Weights of a small GPT-style language model, trained from scratch on English Wikipedia: RMSNorm before each block.
Each number is 128 + 24 x the weight over its row's rms, rounded and kept within 0 to 255. Layers, rows and columns count from 0. Numbers have three digits each. The size before them is the row's rms in percent of the matrix's.

# layer 8 MLP down (transposed), 512x64, rms 0.193, rows 126-175, columns 0-63
093:115084109140146106128134115117165088171145122144105144107116119119152113169125129124111126182091136147137102119084123104118154113102146103099112150133074109118106106148107170155138098132082112
109:113183138188135165116094082088113160127110114136097099084139111122112150146148126115111124132119128101158151135103103125129150133119157161158098088149133143138120089100110144153116128139164115
115:114146130105142146143141092111141186158132144114161140188119115121097103136151147128159110139143153128103131128119129081127102151156152159106134058130112141109156139146137104151120138132073137
092:150089159111150162146099134152149127133128123154101135126156117123124154096056138180153105140115129121141142143103114133131130124131172130153138170099136153162118166081153126145095103159136141
103:145138162110146132132103129115135127136120143150085163141104101102137127101181144152120118098110152112140116169097103137135089174148124114156149176127097115175100131129164131126100166146145091
091:097161102075105145141115165137118142104120112132126175152104123089148163158100181122091103139085148121148147167087120135143099132132125098143115152166105130135138118127093130113108139117106147
140:136116111166099113111133175116098160132119104132151151114125155107131159153176162106146142142109120120108099115119097122162105160120167085137115150113096164122118171142157140133156161169132105
124:102147152088173133133140125106108115136094092150124091135098121064151120119099121121142105095121129086119149091122100127142128151144174123108126159144095120135118116097110163115133087172136153
100:123131143179156161095091105128110097160142108119098144112066097135148153162122112131133129092134137124107148104148137136134136134161163112134095204108117110105094127118130126119128121119134090
106:140135093133085134135127128126090105141140118095115137161130137101131123110135174098118109158098159088146119111108113151122120091118127127117132087123124099147161117134181114097145139137044107
071:174124135160116105120137127093148133129107189123098094112106124143166153144165143115128155120144089152172105118096150138121121150117103133126093094139152115146147164119148123136154175093103102
115:119185109140134088116165139144123127164166152111134106115106121147125160096175078119124144093131114131126087122114081112141134137132127169153103117125158130154111121149134133138124141127200120
100:174099115134138151133146099137129151149099129124134163144133161147132143133151149130163134169178125177126115130180105094120112111137140099124109102153188156106092114122125093137159134102144145
071:109124167162100141112078083123117128156153096128136097126135084112139089114125134128135123128102102129107086121121141113143175138087135138133113179181155154111137133134128136141137071150123109
137:151092133114163136163140160159114128151156158160143130093124113081155121133149141143128136123134119089152078081178134150125166113150131109111102131143084142120093135116112141153093136118154154
083:162122104173122133142123141149132151135160073114163135167116098096161153138124123145114133131102150165131108101131133114152131171112111106114108197135121083112139114129130157160150107144123088
102:124151129140151119111123085077088084097121120144162111137091129091098118143091144163117111135111127125098169137068131168152132158123120125127133127103086138103131141151136141135091126124109090
101:132127153118101169109103121142097116136160109147166135159102118126128109141169104093150132143096121147115112150104135107126161112118083127090087107105154125098108158166168134172108101123109093
116:177117163181114109160122107132124138158124146125120102147120104129167126167190114120097117133079115163128086164128132105137098140123097116110125093159135125109097129106108151128127147096120149
111:154088135200151098142128134140104130137101167118105123140108117127111116094158161110123099118133149171116134130159128116168076151124151121105092101139110124120102090117139123107159170112116143
092:122108153081143140117160128141139100103147110149114126157124148090174134160094162080174111119121129132117124125166130124144108100141156073132105128151172145106146150140162099100150105111130131
093:147143113029086122124139143126118164108131090152137196134143131156150090133111141144120134156132136116132084112131114124110137157133106131112121173129136150105130113169129112136122124139156135
077:145167138040129152153100137155131160107106157124124159138118123091131114141084110149095114082120139139112102109133129118139124133115146150146116152130159163142148108136144166132119163154169121
108:131121104097098133144131091111140105148119157107125163154132154137103155160154171115147139109130138131149118152090114130131178104128159166108112052104126105117104183116124128151111134101130126
091:118165140128131133130150134146167114111090159163145171117119154107153087136160112139075132134127107120136092127113124129118133124165107079095140106119108076125156093160126104119125129135082092
068:138114108162066119141142158099133139149119150123113077143127135109127102124099154110134127157154122154086159108104184152136140103108142149130128124150132136100047118116112122127152110153128123
095:128109131097141126149159128151126156154104137100135144150165149137108155138149164103108132179090125107123131159135114163116085104137155144094123112123127088092127109143097094114120134062090124
119:132111114131145113145081140161122148137131089122162116129121103124121107131113112190153131081132122131170147124148122123144128133134138097152155211116114162128146132137152181163116145153138151
079:130118071105128107095099118105132136104122123124134136152137119164101114139106123137162142114106109154113149101115168157131142155140132102172161121097138110110043139104128148164156137110159139
060:141133112138166126099104128157146119112140122112136147098091130123134108140117103099143117108108140103118190102169109166158150100111104151123108123106170141177170109106154099141155169107139106
111:148108147070114090118136163101116105107098097123139125130127128162129090096082137158115127116134141108101132163122118161134122126117120112123139195149127090112120119156122150087149105132185133
138:182154126215167138132132121124126154152139163123134114160117155119153135101167132124133143142107092134134069145141143139162133110103119113121135083162138098147114111126159144124110109125124113
082:147143153160125135104117100109123137159150083079183118116136120126114104120198126135118158103169087134086129107125107147164133146148123133147114113143159152112115177143120122103129136143151145
102:073131112117124170106113147131150120088132109141117130134129148073168118091092157153129151129111139134147113114112112110151135146129134141194099139086119147114125136139106164102128106171167150
076:129178143158125151132123120131106111167152119148124145119131150136121124091101114121153136145126089138105146176118092128147124118166187171120089074110127130138113132097188134130120099122117151
125:151088137085131168135128089117109090119102100112119114107121107136111135165102090145139135126131157131128133150124170127108148105154160122101127129100193105124142114114082117085122127092149091
073:157137141175151128095129119093104124156143129131127068093101140122128163141157107156119152155128120094132081131142114138116135150134145105119094159127126160131158088118145151151168142180161121
106:167084104150146146163116143123149106097174108134109177138136115118163167118160138126141106159147141158121123167150131136108107153115125125109088151093099123124137130146107160071147155114151130
097:121173125163118157098116108129147098118131133125108142094143150118131149145107092132138132135109122163087133127070148149147118205152152152130097090082104112143136153123146163112135136149127111
124:136140119102139101124129107120079171121113157142140131186140103113147121125159125152128093110127110136103136150104126126157076153146136133126136047134132134081117122123138160087130165117109149
082:087143153178098111146149160104128130092163126127095125164126140136167151168130123105119131138162130164126135159155126109123124126152140159163142100149119076107140090106166139116090125104149112
079:122110193139123157113119079115105095145136160130133129125128108119115136102119119108155130121132125130105110166091178144131131128147126126087125099162086124099107160128109091148137164120190107
089:138100109176127113135136143118137093123143140122147053093119106138145137150146143140132138102162126163137144101127138153132121132146119137127090146099067164134169143129121166090147162130166153
103:092107109100151173115097156132154137116113159134165130145138143123146123114055127127098108123111108101137177126103151102111135136107105123120140130110127162154083107089151126135076153151122143
111:118103112131142090098140126124149086129137135130096151090111137127114131095145124069149150140153149129125125150096098145138115130132146118146100103136055167136096144146119054145148124126142123
107:068128081133141120144152139161149101158103103158144160149129124108185100089157156144117131159073140108158124135108134118127134126105140133180123121145098140110094125132141132138124100156105127
070:155116103104098216093138141105122146083170094093094164109114140143108142137100142115121155117131126112163103117097098113153117120140101115137117137126128130125139118138110145151122170095113110
105:125112114119105136153133111122185132138137138122140086168152126142098100110077156136171165110138095139166111107130124122132135097114108126159138144102133116128106108139188160188128120156114150
078:176144090124097077118130071117112125136128142110158102112124148124097153100173134140096129117125106113121137147154120173121111118135130105089099143130168071123137121158148155119132103117097107
100:099151104169149128127136083100140151122128152143150070123150136136066162116117137132156110082149128110135106100100134139148143126152161106103091148111129149120142114146159135139118142174173118
# layer 8 MLP up, 512x64, rms 0.212, rows 127-176, columns 0-63
109:135118150168125125149155156141103113127153173117090139115130107115149102188135103111137139129100145146132155148167147155123118139100150145149155105127142072115088111127126151124097147111064139
105:131125144157146101176103106127107136131106146071179132107115080100089061149114120099134122150152172110135160152124160103128108149118114144134147096114119108117106123118114111124111127126094130
089:135134082120122106176132191134087130145162116134156112142110145139101115133148059149143161115160114141148148146162164078141099134098137118121146134117144134124120121086119103111131115125153144
096:128103083152161132105117165178064137119171131109182107121115107086094102097122113115138122129161137117128122104168132111135141137089097120125140107140124129147121112128110105091151122097146112
095:122094119165159113153181151137128119111137137133103128096099118136114117082151134134125127097104101134113129086158113139140119160105140170131131121144114115094088144080091086136187130102135131
116:133087134150100133121144140156108153072126161103186105111109146130117101156164098109176128124147120127115126158153116107097110111134116122162182109142097138141068134126111132133146117141139111
109:120099121146099128130174161112111121127134090133173106108125122101074141113146127107122166132135132079152126098133124176109136117108132148139130111115114109109098104110106146094148078128074091
093:138137115202159100153130151125122116098125128096163118131088086106104120122131088126145116090134162090170153101137104090110135132137102120156159162131116109115104129125122129135172142111133156
103:100124132150099133165139175115103116127143149120148105089112155108115156199137098115138170127170164168162165124124173128132142132122127149135120132149142107131092113121094143139153112136147157
081:103161150113148117103107145097130080151136146139118086102100157152130108112162106135160081131142156108107103171117104102123120131102153159162139111106118102082127102098101131110114125159132165
107:105144154159100127147142168162180112145123152139130089137135118131139106145156091123145121150168125138139111127130135120116141191129133188133158094103164108109133130089117077123116098110121139
100:097134137144156101172093110169136127139112169126140116106106102134108103147134124134099122139151125158114136157187095120168121137143108149109141107101090131129120117104092101060144114111100139
090:133144098155103113155150148156118151143134135125181100119121144145117118147144100147151105127103127148125191117138087089158103178113120106131109129123145105164141128156109085103172093107114139
108:088106152152146121159142146201143132127127126169177103135118129132109112164145127147112120134130124152124188138129171120111114139109104174132141127146106153126132094103100135114166097101155142
091:134138109169123101163176124093141150157167134127119136137113154147113112169184146172094153119097171111103162144136161122110116137123110170130140109154127132120117131087134120133146082124113142
102:126118132118080137139142174127085098146100116101144106134072142110107107134157096091142146156127144101117122126112131116090112120149144124158169135119129116170080091118093146081135115116102132
107:116126147146113123124156156196153105107111143145153054139105128140093119153178107125123115128122159102122170126166137129093095115134136145174116128124088121129091123144120124137106102108128124
106:116118149130132133154151155125151131135149117099183061127119085122120119148144143132111090127107135126129139161148154165069116168150125148140146124086139091108119117134090132115123080157139144
105:079144120139123146133147150081165121145133135125104093134101103100109134122151113107144153123082125141133172116152126134137179169084096133144121099138125131157113066109125118114097095142148142
095:130116148161127143130125109153155147106118145150138113125144108118111098090149128063168134127150172108143093145136134134147155151103098109106154054125114106125139087098130098112147145160129151
089:144125103100108131127141138170104148130104127094151106131144093138098156091121098114137115071142158145135131172138118118127150113156104186140121078136078123119141105097125139118124091109136168
084:125141063139164129119140149164162141123179083127103110109122100129119116092121127103161136145150118134135158112175126112143164145121084133127146123130092128124099137136079090100132119102118159
114:109150129127123104150165146152069144145124126123143103123147109080097124112129154140155114144113129141126147149179140144080146152147075111136168089155110127123130084105126135122140075115153138
096:101139164183081116134117110132116122148102143106180129107127085132110101121143109118158106135135156119139148161114117155122159115074167160181134120120137141112111122121119106114100096088136109
077:132108095154130091168160132130129112108139124133109145144135132112156153127129166126109144103062175116157120120118109144100144102142126133124166071128127149121155055143095115116134153105130136
099:152094149143104085172113122126125121086134112159151109127118117064092092141153113106106122121114144110140182127131164091114125115135066137129147129112129156151126148126114150104147127083133129
109:117134085152158131134133156159145160070143100077125105130073103058133125140129126115158129125126123101148134128144096138113114108111099150171166128117132140128104123119092122129126130106084130
090:121128119155139104120116123147157155153134106154129117113148117140134124130153193075140157102155144083171188139148139092099110126134099154125156122115102124151108128103111138118098094104102101
077:086081155118112123149118107133111084141127139112121123144166108119092121108143145146147116145108132098071132150101125087085126138128095137136144110128112137066066112153114144110131115128101148
105:079133103137120143144155189155114133165117133084139129149116122078135094158136108122147139098132101130152145149156165100102152127114118136113123122131138115112122125145095119065105105094132085
127:100090109142133109140139148165172093117124173135143108094106088079095139133135127118116146129166166113130164118137146126110132112086107145156130121090128118121121127120109125102119141123063174
092:114155087125115139159141157177089111114145146126113089151120139140090117137119154118157081167135125142140107107136127113111109138114144118166145113128057079143112107134123127108156100101096147
105:117091140143105131171120170179083108151135110083138123115129098102125114150183138091126158091155107108135124130152131129086093150132121169104157095124104113094121138133140112117135128124101134
083:089156137122156070127152136121128104075109159125159126158122135131122099179166119143139125105108178099162123129145139135101131108127123109126150131118123165107120121117062123134163100138117154
111:113104130134119097152174148194117160113138157150123093082126113121128096149154152118124093110141164124126138147118145165130113156123117151151117089084101128108135101139133100084127127088096125
093:154131125140108087147157130117113133102147150088117107097164071155118094142106141109123137097116142124117117166155164119110115115117141129108162109132137091191140133100094088127161133125146165
107:140147071141115107147093166127131085138182118132103105094124155082125130140144136110150171136169151154139141140160110090090142162138116145133152137120100128140144121127110114089131112120130173
103:120134099156109098141140124143111131098123184155135120129156104091131138124142113102117138130145152074134094149138161157070135138140131131185153113087084135137098119129104106143146097130091135
112:106131135147146117145128145149072141103106149131147100123122145081138135129145094142171135099132123138084135121120138122087128142135139128154145112084145141116063106132062116105184133136123120
090:131127110160096122127126116130126098169124140106173109104123102108119099147109101146135145088085138097145138118143111074166091160099101141137137141093134104091092121138105094079121136130106142
086:116099085111131109124152176130125138098136129068153135076079140135125138131127124125088126100161150137136124124185092134103121141125116144112149126057152130119142104138121131101152139114140150
098:085117121132112139117132149119098128128114164093123100130111124112111120151152104121185082117118098085109135146122136160117181126117072121138161150114147111104124109122116095076140122145084150
101:125165125176085129172119152145096125147158118127092117103115084115121124126152104080145111149147105115133117136166128101131092093123114149116116116139094130120092140121103126090160083152135088
110:124160109129125141160142180131109122157152145092119131105132091121114134152126123070168154148172168126117130126128148095139141111098109143131140078129128106118121098122084117075158124119170125
107:135109137183093101138140126187109133073144136142145087084112104146103157164144121087152141117162104096148128117162121139129131132135147136144177123078147131132120104133125132130157127149105128
069:118136135129180086148161137131128186151110162125180100139155139109102124134123140124125106090108123127130136165123145131105140181147151131135155142124149082141119107148101082138111114161168143
094:169130125173116095145168155099131115133156122095135082156112105138091114129124118087143115151127140137141130145129157132147180143115115156118138100126130106185130105102129138103103114087115185
097:118131125154107157108115172159130134090167158060132128133145093125128091120138114113099138107114147120121140110180121103131148109131119117128169118105160083122113093162134149106164125102145161
105:109092091183134134128137171144089138113162178094156087096106110113137109143130118117135099104131135108127134130120153114105105135110116136122133137108134135103133150068125091120161132163081153
113:148153136136157122148117142165155137123128137095117095093136086090097124132141114107159145123103137144130124138109167126106105134093117139103149085122124073154124120148082079116168122145156173